python train.py --num_hidden_layers=11 --hidden_size=640 --num_attention_heads=5 --num_key_value_heads=5 --head_dim=64 --intermediate_size=2560 --vocab_size=27131 --hidden_act="gelu" --norm="layernorm" --norm_place="pre" --norm_eps=1e-05 --positions="rope" --rope_theta=11100.0 --rope_fraction=0.25 --qk_norm=false --attn_scale=0.125 --bias="all" --tie_word_embeddings=false --parallel_block=true --init="uniform" --init_std_qkv=0.0105 --init_std_o=0.0 --init_std_up=0.0105 --init_std_down=0.0 --optimizer="ademamix" --learning_rate=0.000174 --beta1=0.9 --weight_decay=0.58 --lr_head=0.00298 --max_grad_norm=1.0 --warmup_steps=502 --schedule="wsd" --decay_fraction=0.515 --decay_shape="linear" --final_lr_fraction=0.0 --batch_tokens=65536 --max_seq_len=1024 --doc_mask=true --train_tokens=950000000 --max_steps=14496 --dataset="wikipedia_en"
Each number is 500 + 25 x the weight over its row's rms, rounded and kept within 0 to 999. Layers, rows and columns count from 0. Numbers have three digits each. The size before them is the row's rms in percent of the matrix's.

# down: layer 5 MLP down (transposed), 2560x640, rms 0.00707, rows 1608-1689, columns 240-319
# up: layer 5 MLP up, 2560x640, rms 0.0101, rows 1609-1689, columns 240-319
down1608 039:516510560464485498537486523524470517509499503538469447491485499524511491501535497502421495499489533447477502471478492490495500517515528498491493497518502510492468490544477477518509529497505524490531514509495487498505528500496484496520490494
up1609 098:452530491494475501494504500553450431492526513514502469525518502509503497481511471512507467483495503502478530492489507551465483526493462536501492459468532480553510511462489442476474483508486507470495467481519508502535511505518514542472523526
down1609 077:540512481482518512496514508451544534500464498475480492442482476501529532506501497510508519502483502546492491486519490464501503523519509458511443495516489496495515525468536512505502529468468544535473507519523487519476484476490494479512477481
up1610 051:502494473502487484510473477520514507499509486492486481484424483492479551444499501465497515496459483483512505510534495489491532528485472534480460520496510490509505462508537471510531544496459520487478496495497506493509518480522474499498497487
down1610 041:486497494496504487491415548497540512505493517469453482521496501497476526550477478506494531484485504500484494489464504528521519504550523479566497469491515479514509501432462530461495473503483506544481539486550489490510467498493475468479489510
up1611 054:509495476470536508510518479521526504512504475487488533511502533504515490485524508515514483509523509492506503503523518519474511508484501494498514516486506497484472510518507477500507477492536498507494515499486572484489506473476496507506483546
down1611 042:504536505470501496508470543492487513494528467536479473466547494502463500538498532525483519488449513499495509451480558543509444526486468517500493488463515466489482486490476502459511497503508530473512522470513476498440442529474486463515521489
up1612 047:467462454493445511478494497536536473483506460499499468524470483542482526477515472513505484517478497477506514504553489518479521491493476481496492503519544495509492472475523471502478528510531499493507466495506519529511530477528474496490511502
down1612 040:523543528488524464530474511463509529510500517476456515462501501495499551530504489472515512502486494485490499461441512466500502508524528513512478477522466479501472493509486511486527523495507545537467529477496503454467496489482506479488464484
up1613 047:530510552512506538529494491474505434500507507496521477483503458489463552480506487477512496496518506541508524510501474480527573510521508540519519519509482525518529522496490483512498516476504505495501505489476468485491508484521480492521502616
down1613 040:489528454501491483515483517470478501542509476507479480532450520495488452526514492509550521510508546497491469524459517475491514479530497481508516497470477506546497493459454520510492471518504475510489523551519450479503525526478521511498479493
up1614 048:514499462518448519486482499521487479543476505484513509508467562501514461504478495580488474507470479512520514492467530465461499463506508522474446492529480483483540484529469447572492496545466512509503476467520501494509522532516516506500497452
down1614 041:475470553520518523516463508527555454478500471497494487524518522511498513508505494482500502497531508532523475515511494519532551521458514480489494530509528520506484452466514521519510495544495467491477537509521523537506469482503476519471472474
up1615 067:474514471517459511503509524513487466478527494500526502502475473516482499475508506459477509516476496512479491491493493507492466505507505513523491469497542495566517522470490473536479472495510479448496488452533496488519518488495496505488515472
down1615 048:519494539499537504506529466459501531530470520481435512473475503483523501481481460512503474459506506488536506513512532467515508516512502465518490520522497502504532529512522500516506509518443520535505478577516463457510522466541460515479493528
up1616 051:514497487535462492499489515538511497536484486502482499488486497488503523490525509495486473537517528502502474496543442538526514508532484501532542544506478496504495516487509503490452491495510472495536507529480522481482520466514476462493498465
down1616 042:479464503503503521538476500501488484539533550522449545513442521531469457517512494503492503487514527456515512499416558504511533492464486551501505489484491536519489511515490519521543530494489475467469530502488493461486485509490465518487482489
up1617 065:528526476523495503506511545515484466494515478510549502522501475540468516504529493505510519531514505501487510516513483544469489524521501482518474470501538487549486495432502468548477508492510513475500518487501529506524538493507505508500481500
down1617 052:507489494493492463491531493463512516505466533468485525453495463529533461469466499500496502529485530496509472507487492451495483509517490486511478551464448488516542525519523520486544504488493532483487499519521463488488474487518480494497508522
up1618 058:502551475472407502475509522527467485526526484523508502495505475486474495536499505492477497548488470508519509494483498515516450530500501522461497495507506489511474478454483499507515454515521446498488494473530496480502492510478496529490499557
down1618 043:515513536444515540528494493507514536492500472457524497461519510504537508454456527500507489516534513538539501489564471477480533497499499480524502503537505504490494474539511521497502547518472508503478510537488486486542504451532505556504512497
up1619 045:554508493458483504526465508472454514510483486533521487496511541472504505486513520477480511471519503491511498511478494547499450426491540479496506480488484495497492557504499492537464466489478454504516538471490533508498503541490522493492491456
down1619 039:526491522516528447499461472497488503497492512498482481523516504519529480473500498491512485546462535498496472497507445472484478531536510490499486510464494511506516493530506517466501510525506530485490514527488485482493473503528489513530501512
up1620 049:545440450456479477508544515536474467503486488502523514479469482490481531478492489492499484536523511511514503524520499494463465523522522531499487522471503522483465476490513499488513508492491462513480470463507491499475488515497452521499489461
down1620 041:515505499519502545509483524530528523486567484502428484491537527521506518533480466496524499473442478492494483439498467498571488509506494514533487459507529482523488570561485505442492494522485514504513506501479518515507514451511499483521496436
up1621 049:513496468481415473532515525502467557504492477499488503506483570490477554489484480545480484515539503488489478517492466482519434485451505509474471493508494485526488479479494489513489494527467492461500465500501508502489511503505474501510509407
down1621 041:537460495473471475514548519487514492488515533497496505482514450529523500456467478479508509493468460530485464495494529503503516482454500514508519534514484468538508518488501498446550529503528506451468519551473496538517485491496503511534461501
up1622 054:514506476503497506503511501523497507503544542479539505501473500507492467480498547538482557517478500534478481477496484478477464453457544547490443445479526491514507508487504462510482499478536485456463521466500481490513505521522531488520505447
down1622 041:498526531501483507496489553481490474468508508517453504509468532501493495517471459495517460505537520498491502495498537513517506514517467473511499521519506526501534524475459536461506445510477554461541495547501515541564529490470493525491477494
up1623 045:502578523495526481502513518503441493504498503494505474505485527484508518521462516532516518482462479525503502501518514511472528526453494504496482492457534502459513499457521542480529530514483514469482530464490478505487493535478525494515514537
down1623 040:516483482464494502478493498483573506479503483485553460522562475516515481508483517492523494545539515573452505514492450474436510467509507481501523498508493465483502469464512465475527496504492478526502477530508496544513501505516536501474506469
up1624 054:482529445517501479488504519514502474494530493499512493487491518522490504504493480488499494533470466495472507475512480485480443469499516520487487462490537477546486524449526511544492491489511483474498480491513488508514494495513509516494525430
down1624 041:532489550472521499529499542473489502501486523503486503493497488527560527494494472490515437479518495503508476542460514477496522515525507465516502539511458522513555513548536525456505495476481526506488493539499541481510507513528493527477473497
up1625 059:498544518475464483523473512546494467501530522493484498483511520504510545490462524528497510492448477544494482501505508496459501502460518527511450458461509492522518527462497462494507507489457480458504504484507475492500496534501519510503534475
down1625 045:529472501516514512469496528492518433494500477482514531531465548492496482504449487483486493504555534520493485537495484497526515496509527449483535492532534496480529520482489534466452486505476524523512478556561510560501483504510512549492471497
up1626 056:490547491490491485493458513515488502510564503516529482489503509488497497465507523524465499544486447507504513468489483520518479491474477547468524433461524486525522542469510506488482483514492485446487486438523470493527498528476524516484506505
down1626 043:562497517461495521486501459501505539495446458478489545476498511507523496489497471507520494513534554539497496493487457494481522528560529445499480510504476522488499485529512492462485487497484493549478478521527489474531470463494471528471500484
up1627 048:481520508531520483454528548495477486526504485518527491486484523506495553521528491562491524499537516500495510478459494515468528481507524495473488495448505512524503500467490489474456483483471498469490524474505459503489535515529521497506517467
down1627 040:512486460512433500568531513468501519463549523495488525481451495531529500454467475511492461486497506588509472502531496498527484483537505515496522510497491499491508513514521524488496502482472528524482466552507505515551503508479468561504467477
up1628 056:506516476509461532524524507512478459486522506493526502495474469522462531498473527494502512514519501520486495505516521523510482556484499538542483470447539482511496498454506482527470464522503516459460522456527529505533507462493496528501500515
down1628 043:463506537454479492501513501461530507508501510477493506484433484515548472498487494471478502499493533513499458527519498417495469516492476483502497528458431473502543521480511524501525488516481506533498471571492438504471479513519481515489489532
up1629 042:435517500533458495511471491474486485520494502495538481506532410483467549498453491475491517481492480533496522494499509499500481501519520522508467492469534491517504480485501509512497475504516546493505508519514475500550507510518477526497515495
down1629 038:490541471513507494502503505504508564498511551514523458498466508508565495485509508498535483488558535486529494493501464497468515520556503464544538521512441501497521506529500546534482494479473500513512520531506494501561536462511506505497478517
up1630 047:480552514512523477495490523524480492522486490497491486508473456503514519469451475538484530543465500502473514468504481465507534483464492498473535493489473501520480449510479514503509496496533534541480457527512496467485552485518481500522501509
down1630 041:455470494451495479470474518485525479510516507472482542549523512477504473534537527473519510471449504496523537539516486530484508495492509515515451517518480498473530497467508549470515526508485536471535504530524495483540481503502486471482497504
up1631 044:473503556492436484530505484506480471512478477501512455486537424511503517485479501476473497511482533489498517546504546474531474492521489500479493484495492511508529476505492486527478465454506502507481504527501462468522497494526507511501511484
down1631 038:530533457480508481515500526471489556487492535528473476512488469481519486488505500505549493500519519511511493484503466499497485499557495444535485481504454465491492473501471573488499514491453511521535509544490480480520545521517530517552499485
up1632 042:488454497465467520491487486529508480485529508487517510476535520499513511498502500479495497514517481468489533520478550485557502528490456500483466500504559469495544515494475451487464506520485530490509500507504535517528500467469523516477492555
down1632 035:506520497496516493496492478484481535497480503531497488466506513466493537497495500501503524485515504460485491481491468479470506484554505466500480484531468464526508454516506508491462496499477490496484498509530447525467590495499508501502516555
up1633 048:535495502500449494478457537558469486474482471523490506532509488488511452507482506503477479540518496505549489495504553505468436529498489528484514505457473500496492505483493531486522454525494483501485529461493551480475511480492486519482517492
down1633 041:524503497461488536535493468485538503472560523495474494468492478520499514511490495505490532512504485546448470494501514465468473515447544517517508500574551512481468482516481473535481525467504506468475490539477514493484461519507511511492502504
up1634 061:486508490514484489513514518501471487468514511491529489486492480519466550469482523520482528513504467506512489515499507498474495516481493537531490502513532506519531510452545475537493491498478511456467482437525476511499495488528478493508509454
down1634 047:505503495501499530501513493473527510481469543482478464485478522533532508478503459456521495513515507550483500489497502455505536522508501467483504504483460510507532453509492466507519507511467480531482493511479485498507492488469523502476513507
up1635 078:485555503500461537511489550511470482506525511501537471517470492513493523452469519522491517515497511511495503471496509515496503514474519562505490461469525494532481523456495485538468485501481478447482511446508521465500501530492510509514502495
down1635 056:511479520482474517500526484461510514535439535471464509472501502505515494488494474509493465519486509514493491533523487456513526496504471437489504508527462526507566511505523521506486492522500537509517495572527477521487500487498495504498496474
up1636 053:454536525489490503507495514505498521520512482502510454507510528500507498447510527492488507496497521497506507502486486494512450485488530512515514457508528475555543481475489451544455506478476495457505537482472498484504502484520536496483527463
down1636 041:528481457510448512519519490459502470484489544504506521492487473503526470492450477503465476499523444488510497510514500572486533489548493480479499517467474543501518548509533529495476494500470540472514468516526543544526537504479533519527487518
up1637 079:455548524499467491513463543511492472509518481518513450504512506480518493459488559506476532531462493474498496481513513513515477475467551519493533479501502492533510556468500476550457467484488482472490507468497523471477501501491530498498525459
down1637 056:508489495471452528517496473488483509483488533494468552512476520531496538524511473513500487489503546502462506508455496493477516505529493492490481517525473511527573461548541540470509509497472515482524477544512474500484506554535494526554488486
up1638 046:519499487523622533506506486461527476466508498481503487528511480490518508523530497507498492505508506499514498471510461490476505471500521478492564480524501474492507517535476525488495508507549529533507528514477482502483501497505521493507486465
down1638 040:469520500478441460500491499534447483520532474509532472472476466490499542528530551519512522498539506510496518500469532532494504504506481526483521473455512533494503510497531472538481427507516456508487519488487507515475498496530441495460541490
up1639 045:491495503502501467492468499507513505482469512489490498496495582499500457520500493505499462502479495467487495493483511495492524463508494493459488467500483499522542486557488475526514518521462508509518523586517514488488461487490518484507508466
down1639 038:477509498494528494520481451537460469503508476499499503476507537473493499491468472502517525487509483517488479507478529540519540509495506521476504538525580520460471502504558526496507495462496493471495462483507504504510515507541505504472490543
up1640 044:482465524523490523541515524492479499491515528505546457478538441545479519507477529496524540490462499506480481510507487505484458493509518510488455520459516508496530549491482450501501477502521503457487507445472515493509485521496515497499504480
down1640 039:493525489521497490493532474514496501458474511507451516512478477499494550518494481507524471465522516475500505438506472495497466506521481497474525467511506506514501496466522531496463456473467530566534469507526469521483543505462523519525500519
up1641 046:492521489518511504496522514505500502466520497487485469485532534513485503465512530528520509490500515470453520496491526493479516460474506508488516473505496503539521487500510490527425500469513515508491488496521483492505478511502495514507528425
down1641 037:522489517507530521521524486477486512491464528500478502493462510528535469478499460471508478510534456523503485528519499513551546489510520464499465484453477493505539483500506525472495510485512498491495464484511487510494487530449497518476490490
up1642 049:513516479494454509516474500521485486512535473501507510511514535503475504513503551481500476496467450491476498491512489510492455524441497485464492491524517461514479497469453500508483457536527470494490557461508512469518500473444493552486518486
down1642 039:520504522476531461478468491469481519527531527527489497475471493509503522460473512517431467471533515536496497495498506485486526521524498522489484514519498536474512507581456513492496507489453538497459502537515514528489497459504529516498521509
up1643 048:496469503505436475501491489505501561530504472495524479527506522515506454504480512532476509531520530505505486516490484492467496449534501506469515518508503507496528492533530497518509479515482471500509517518506552482485492523482476511504514440
down1643 040:500508477527449483517506502535479499501486517507502492513488456488516509515493474497491496477503468503484478519522519521473565506419524500513445547512544517496490479478481554505503503474545507465478535498480510531528500501494528508509487521
up1644 090:461487487508437490516514513523465488475509498496535471508494477545490487495467532542467453484490509510458509476454532533477468492509482521470507460490527509537507515477499474488480457500475496469489474463527530480523497513485508525511495431
down1644 067:520496533514499529486574490479506549518468519492477521484467490466524503474488489488533489486469526523495495536564508462513497493495526487489433531512481517500536471491528544513504506512516519509504503513484481520484494504503502481530473537
up1645 052:482528504498504510488504512528490476501498545490527485504463512511481531487480532544554493498497478504460503465497523550482484460478487533452462442461501487515530488516478447546447502505466518473528499530494471483513509519495513513495531441
down1645 040:474488462484505509514506480471505558513485487513503521511496477507546479501485533516495494515499495510494478528510423456514472517520508477477530510491505500511509507451574535480499474499480488532484511496517488568518490522513503512467495507
up1646 054:550535567536460500499450526496498495519470480512493485509515481508500501472481481486511535505485508485513533486491490480484541478480487487544487493471477518463509526523492532455491484502523526491513520518505484508516502525514484511502510487
down1646 044:501510437484456485501512498490514524485509496509492492506481472466497549557530478518490489463499463511465503536462473531495507499492512492534508496541551501520442516488531504535468500467458469555509533506492532533556498474446522498524484477
up1647 053:470487480510486503483491531525501446442467497499520486502479475562478486523514477484542465463504496517448523450485488489475523509515464490465505470496512481525459490469462463525497471513470488477491479536509487497513506492487480513505488447
down1647 039:483517502487513505498566472493474495550486519497486524452497495508517501475481541514504464509492518492514491564537522448479489535501516499528456562509477510492511502452531528533514509512500557501535451506485527484530477524496544485463539534
up1648 044:581504498496535512479492518560464501471510532487498503502549502497494505506492524509497519486489476492506512488493488528453457487526519513503480452475496512496512533526520514493503492514484435510483522421487469514508477543481483518490513506
down1648 039:518483504507491493517532510493519510524522448493509474502468507481511518479460475501515485521543507536475468479524462482541527506497526510489548488501559494472488526543488538489443491454502505459499510524497514530532482444485504516471480469
up1649 058:486508482493495500527484505516491519489544475495536443511512529505518485491506543468464535517464524504477499515496487501463440461480501530486488471486554471540522527468537442457435460524522521461489501478496528472515485473483508505490507495
down1649 043:539539526479515485471482531456511520462488548507449497480450477490541553501484488479491477484482511508459475511498515490517520487501488440504467507528471502481512501531503524495502516505459514520467480524529464497459528498466472444500504498
up1650 052:511527497465507508499471532468491460444508468512513499492506428506526480518503520485523527492488483508483505514481522448470467506505468528499488469475475504507495514478458461516486475498493500498521495464552539528510482503516511542487499505
down1650 042:478528508499506521507518474501534519524474448511494520501502492500509528466474504508473509503527506518480496539573430485534521532487518478519506525529501473454521514519496510522476509516468482488458484565509491535470510510490462488504527500
up1651 046:537483478468532499508514530518507530510503497500503505540495554546509481510472534508519501529504494529489509485515520506544526518462490495503509468504498495471463466515493545496520483495540509497475539489493512456479519497497510490486489523
down1651 039:486546512472484477490524473512524462472500491524498522479458469496497491515520507476467533492498529469506510489448497456474468501515486524493539492470498497489510487502521495498510493536448524492534481490490468485514462480524475546474475487
up1652 051:496518498530462504517527525532494491501505512497548483494508471491485540472512551470526513519498481517509499507512524480543465557482517528501464513507480490497483517486518460504512480495502467485462509430501529518520536481540487521480476534
down1652 039:495504506525522534540498528503486489498492499516477536490487480498518523518506505511471495467500577522518494492511498468511508532538496498471438504500553465494512508496432562469530494471491541491531490566451462496481520487481454469495504558
up1653 041:500502550531460543482500492477506466466515527509498489491507509512495532502456479472500520477504460496506516488460521533520526485506516487509494511503508525504506496534474486514503501501497528473528513538501524486522537505499534465502492477
down1653 039:491496476520511490490497500505500541541474477504476504518490514479463531488496494519544503507487489545499479509505486513516489458504524490469501487497538512547511493494540497532478461509495521549485509497524455492489497522485529511524516525
up1654 045:538474517468463475506498467503449504493489480487493474494477480483508557523499556465481487474496502528519476519494516503545483544507530506517537508484478494484507502470494547475508510497487535500494533477511489488468490476494527543486476499
down1654 038:503508518493473502451472469477545499508503474489496478546507481501486523504485464518489530524469481468486529498548499503458502490482482505488470456503493509498505502499475488467517476508471469545525492535514495491492528513508509562517497486
up1655 050:558545474484499474487491469531490559521479539468508515503510516485495437499501516535504493504438420475492515468528518476460490465472468515496509503482510472481480515496546488496495482520468469518469482473506507523524506532514487522514499496
down1655 042:515475546526514504513488516491500489467468469490521452520544481491471559497524484496502516535498516555470488544510488493497530526486545501481489521525530514516509514505470520445504522450522539464493487486523518538532470481496546511466508472
up1656 050:487544537521402489529540485533488525496490522484533487512514497484487465493522523529491540505458513485473511480516494505496459463512477504507462493519508485523523512496551443509458456501468496446479448479489494517527500513514503497514512481
down1656 041:509483488500481472494537515495501536468470512498500518500472482504538549490473454465463466501531530525503485524484548452496475503500516490481504527514506491516501497488461542501531490479474525487503500526516503526547521511497471507494509511
up1657 049:514456468481455499497533528552489522474510490499524499508531541526485517516513507467500482510545522493488493528493537553507516546467492515501509477489541501534513505476514487491475501483520497470472540495493595491499511465467488531480511513
down1657 040:513540499463499476489499470465502541503475535470487490452500462497507469451513483496439492509466506540496500484503500493526479504504501496511447551438461529490513479511520486467500485480494576529544462498509474512486478503496508485493519537
up1658 047:478464474482515495490542502530495517498552509480512482520497522498499491487513512516495474488519510504504489526512527514527519492482490523469551503490536500545480481443544482522444512462516504479507496476491535479494495442490509499485505473
down1658 039:528483488513486488485449517519515489524485517511449486502467474467491493537464493486499529468489497500486499473489540508487523504509491497465447473461492532477545497498458502454553487494516508498476511469523507504481503538541458520463470539
up1659 456:495490488458536461525509521548500452447527504519540489523499496511462487514508511524517518516508495494459526491512481509504467505537507457513496532438505515529467510490513510564466460508481518456475516483482476478514516517510448496507476491
down1659 487:511489531488520521431495528487545518512469540499472490442507494510512502454484477506533530525505492473503497538560515503515541473463549540510501504486476519467492499510464492467510545521472529491485536477525518508517477515518508501504462542
up1660 056:493516548489471508525512502541449452518548516493530478508491539504505507501490561510487532512497516545488488505498511556481519511493515553530497435418501498498512530462503453483475478502463471458494550462483506482540497492484519486484518535
down1660 040:516512463495488512486514511449532478503514506487458509510447491493506495475459496515460480525503557503477508485524509440470505477503492461479471515472484490445518498445474539479505504512492525519519473569507499532491487521526522537507465460
up1661 059:515520548512490531542501524491462493498504519487537469489450499513502544477461508494504522505486530531516504508514501547484519484498526525512545454464495525508498492445530494536500493480468520458511512470499478493519519510500495498518499465
down1661 044:509500467499466490495491497481527465518510557482465509533507490471521480487482505489496504521465519496511508511520514444502496523478498461491452510479482511490518499481469491495523511534490520520514529548507495512516474547517514496484516470
up1662 051:510528546478480526528495497523492506484477475500512501520552519463518495476498512468529513492548531490510510518526502521505454505499474499554477523498517507497524505479523498506484508495493487509510524503493554515517503480501511527502485564
down1662 042:491497480506507526497489511485487510501506546476512512483575492472490477492512480494453502503481501497492503477495468471494483506509481508464483472465509475474470504570444491492516541477507491484483521501499511495461492518510488473501544523
up1663 053:425518543489454497491479490504495534558517506506532471506472515457520505507486538533435530527483465534506505485508502472514486480477541516488474462515522493523533478502492465474500528492500488456477502470505478488491494481534527511513524485
down1663 042:541484517455458523512484501510506434476483532488477545510483558503511483484488471491523477490543491485504557491474535526488538502495519485491498485468502517512534490481496520479494489519466499535521519537471566482535553481499516505488467513
up1664 048:506469529507574494522536473487486454471504522501511491495489489499493527504495508518511498507527502501529488533514512554490493495526507512547533480471540512474521515523510546479485498494506527497483498490460476516494490537510493468508498501
down1664 043:527490467486480487532487530490559540500501486488448486536494457461474493506502507510513518487468529533484493473482507468482465506538494496484472449465537466519464498446518456524504495501506485552531490492508458493456482509528488518508527501
up1665 049:480525476501416500491539489540482543495513518479531470505475499538495522490535519491509483505496501511497506497511506523482506502493461524504444487500541480510495503443511448508465489514493499444497463496479505480549503493502524506485499484
down1665 040:526509488476512536512472521496536519486476476516474488523487497528512531524489494540522498516539511511505510508507534472505491487526498448498470514505510508536519508466472535451491484501502528521460516506505492543485523513528503491480475511
up1666 049:492530530552461512509471512539526497500496509508524430505516515503505476481468513510548486544509484470507526499486521534518510518515538515494470529465493498523501546479501486516489498496492488493494524494507507547503518533504503486515481454
down1666 043:511496469462496525541508468476488527532442529451498504474510490513520460492489494503501525524507534560489487502526483501467498486505525492472449492473509458538485499471503498499506501493519538510513499512525474476486439461493488511546495482
up1667 044:524523478472443485504507530515520512499492499498495499527492495477483525488499484488516462532516516481520508500495500508486474483517499564519492503508517483531495507480489497506489489487496478488511487470490540523545488531487483503521484457
down1667 038:532513507455508481520453505535513517524488513498512471450517472511533498482478510510502506528490501556487440512538484485489497542465514455474503546518503523497477539529476520482536507569485494479472500509516489499524461496437449473495501478
up1668 050:547536533513485483496519507520475475492492502494535489504520491514460471497493555520496489511489507520492497507462505506532516525519502557532478463474483507486528502476521492543489489528466516480475513478507509513499513517511500498514500455
down1668 041:456469476481443524511528458480504543529483546466488540503512510466492451540480495463485516506494507531478502504505501514525479479535519480474490507497534495525503477508503559548496515480509481485537465569479528499548485479464502543516504554
up1669 046:452503515493497521475531478481525510512527511517494482483518528472503485474525514502564497488479516474489485482455506477477482458477496510485495546528481523522519506504509467521500474487490491500517498548500483502510481503486529481494500401
down1669 040:501477462462509495491472472522506500451459537479499489526546541494477498459474489526476491470474510468526492513548522531511513505520497460512489474456525485499501516524476490502446523536509517507522509451507507494470515538528515531510531486
up1670 051:531557544486491493524517538479497477502495503519456518494522494490507494519508485522510493500529495512512509511444530498458501490461513509516483491478479483539498541471456478540499482497518492484509522522515528494493496502484515509499507450
down1670 042:480482499422519509492506518525505485487533486510500476487473516494472469484510520518514488491493531517497501487555452507536495499504507475507509540539516486483487494508520512522499507507464507499526517521498520485515494535506537504503502462
up1671 048:531491546503479472482512503490490477456500493499517478492580474491465439534521515440438510482521472517475488525494513491517462528503503477525524486516490499500471461480502487467512470499492493496491529493488482511481468466474507520501509512
down1671 040:534526487514454535484487493539502495530536521495480493475486510445498502487488515515546512504486515546474501506536506490511467466523526502472515515502528500505486523524470491530470487475521505504509473500521480495477531492504536507483479501
up1672 060:460547484509441492504506554502489507488468491497516508513501534484512502483520482509495462504537527473491502489479495497511513508554512491502527489502503504575503533493475493509458495488485513468511494488522525512525529474527489511506503456
down1672 044:525480482505486520539553491478497490508429521467510485482487507515557508486484480478483494507510477533480478525541537515496538492510478538476451541543499513475508496515506497471525515466506549482477479514492471489525472480487517481521522538
up1673 051:468519494499506486508489512493480512463493509519535518491543527491516491491498489427511497473486511488485510499489506555555467485533500483483501475498513481544521518479470501505477457515480557473551496476483523505515515510517542521476529460
down1673 042:529516515535479486502527491509481550504485510497480514501500481505511521526524493516493510492510484500485511471500454494478465524519505521494517501535479527492527524497541467537495534456500543490491439502527492526505516479497481472514548580
up1674 055:549492461507551486517502503476467520486487484515508549485481442521452455523549510481489511524509516523518486507503459519495454481559479529560504495488525488514477507445504566553484485530506492472517504449488522499503519525511499501493514495
down1674 042:469521505468480528517489475511496531528524530473492482499480446489494510497494494498474483508523468553503459487503493436477512541498520498495486539509491494503496505519479474540556530494476469474469488570470528505547511496505456533460465501
up1675 054:469503502468531464468517523524482497532535530493480457498499581513526506520492484507511519471496506493480469516484503504473505521484477525472474500488496527524517502474491481477489524515520480477477510501519521467489473512452529499482540463
down1675 045:537485477517531524484435497508539462442441495495470465528517503508494494463477487479490485512471480546509508464504481504510518484527509450495527504520524509487481511526516513471468498517454492531497490500537500529487533502505508493503479485
up1676 052:511581498529488491510513503524456458519487541506497504525512474490490514501487499524493521525485468546489521472511492505460460508483531512518527439490491481549472485463499469541516489505514527471484514505507496486479520488535526532497519515
down1676 042:500453495469475530458537525478520491505519471455533571496502526491496512481489503522520491527495509477466476534516511534514494493476470502501500513479491484476535471463530517499509461487485463518530509486493503526542440495510522509497495483
up1677 046:524476525528497563525541513519531508492533539479546446526512573485530505491521503491523480482538483518507533530513516537481509524460530508480536484523501485509493512469507492505486526484510479495526544537446507519508508486499512483513479469
down1677 039:551493468504531468482488522481485505551451500525466481496549515485529484452479531535463526523485540483492461489473545486502495499492441494456449506479544523528493496517499485491509507516506544499522487479525510502472503492462504463506540505
up1678 046:515521483503434485485476507513454443486541492503508470530497516475492495498521522479490521474491501497490489518504513531517446532516531497468489481458494477538500513475502473544514484531538484500519530539503496526500508497515491535460517478
down1678 042:512521488504549533514527523458524497472501542509510490470466451537543567513502494511499472484516465576483490468538486511492521507511480521510490494521514477483523549547498505501485537439517486501431482495486490478512492468462511439526483505
up1679 051:457523495524558493516491499483497475531506512505514492454474499445514565439531478483526494509505494500528512525508475515540556468491522499445506475510488509509527538500480500530490536475489513513546536506495471516500522518512525496504502493
down1679 041:490482488530484484496462523525482526508494495497473474540503539508504472505503516500491510502504536486501511472470470519483513520562481503504488504474503492529527525493484509436538474547480468518504512514512477471502458473518467512493485484
up1680 052:467549526552460500531489541504498483550490486514507502512461518489502508486489552572489526552493509527508512455486500508499420501510517500525528523508534478528515524479472513530513480486495483472462491464486525452470528499509492512507509476
down1680 042:510471514450451530521556479501480470493502559481541526519458456504519470497503496498454494500514502495502497538512507510460516495491459536469469548514487534495523526482492540512503521465488509440541476555498505524516493489506510517489507502
up1681 044:503477513514555530495465490473520483470494520491494542494450494463479570513492486502528489553545499518538517495468519491513591514515513494507535484501479539504505488513490559513502522480476503495525507453522509512513525505489485499520507518
down1681 040:474504504493483476541522531511494524521542450538498489473474478493522529525460494521517527506480514506488489513546468490482498536514502490494500507489509474485488471448484450509519516506488469484494497547459490478534437526505466535471451475
up1682 477:480505477530521485500539505521535440495543485497541521513501483522523512475485523496478490505521476471471502470509505506509494508469499482512483444483552495514491456493470510497491536540474469469492500495505489502525503497551495512509500502
down1682 519:538513514478503528515513498487478523532482524492400472472538505473504485507504462510501496518471529498520506512469505536482517473550500506477539516527508490494497524494514478525533456446502509529454517480512501504514490504510531480489476531
up1683 063:467530546506422512517460537525484480510528483518494465524536539521502519461482534506454513490505496479503488505494505540517468521451521511500514460502534481519523527491505478495450468524472471463482529508500520461501492485491515508478526496
down1683 046:536463483470483507475496478452501490526468558484528521487473494507526506474498467472499490510499487527494508490509509492495516491524520493482484516487501539505529515507539536512466520474501545529495460495536495556465508520501538477518503484
up1684 058:498518508509504497505533535552458521479484500510529468506509463529513491488490512514537513521479474464495491498526484526503501522497477488508465502498497483519475534448552500544468500497477453499485487427478505520510493533518496494496495504
down1684 045:508505517529495499501492496497511500507502515494468486445502453506531553520489495477516498503493532538505500485469498454470515495508517487470482501516477517501520541530469544466531509484525537472499503528516509489501531488503526513513499517
up1685 051:483527506506519477503500493520505470497512522501516478509481535510510533476506513496475523503486507500481543493507504503521523495506513513525571428489489488544497554478478493552500497484484494486538479506504507482511509478533513525499527525
down1685 040:499477467501494517506506452474500479546440498494443530511496535487486486517500486483523565485491492480538535504477525512489514510505527503505478500493505523524539482496503521489486512500520536485512523525523513501490502562491533485451519521
up1686 046:526510497529487514491501475546512493513508510445533482503499519490458525480506534475513481513504529532491544494489518486509519497493502492486463489536513484486498517488515471484476490501514519480483532464509438483524524490476512502500488449
down1686 038:502495483517494464541520504501469528509462494549453504499478458514519489534494522536467557504519544472552522500502496505540482535560464464503478479475492520526496521455471499515490513509492529485538510540503515529503512492504483516487478540
up1687 048:531550513512532497509465542511470488485523506498539519490494445488480508541491491532480498521534466553527546471504511490487495526484510512440545463483499502514489494492500529518514492502523468481481492471518496487451514512511514530526514510
down1687 043:567478459520497526479541498499476524531502452483520526489485502503505477463528498505556499523509521536516504497511457487530510479526514493507472522498503503506541448530484472474481535497505509492524500531478456498497497505530489535514492468
up1688 045:459531542551491516501489502501502506491522535514516469508521449488478498526507511467552523459488486493494503531535486474527476540496530488495458483491446497477466482461506483508537517467501501480496564507491452522484485479527514483510507503
down1688 040:523505452470539495489490515502486519540476490500544524494504455488491484504458488507503473507540551496514511498470485535486471527524473520477520503464502456468508499497456486512505530471483495524558485507486495475541514505477493520505495516
up1689 050:496530488503508507482501553548516484530510516514492481508500562520518500537441482541485485513530499521524517486522532535493506527473485508466488524489519492484500531466502482501507498514477495492471501434496562466502525508458514503504501507
down1689 041:541503543453480478528491475529500505524480505510515486477464466523514469475504527499485508531502508567485488495490470502487512491531504484473469528497506523494493456477506473506512517524499513498486485522527468493487456479565447526453489460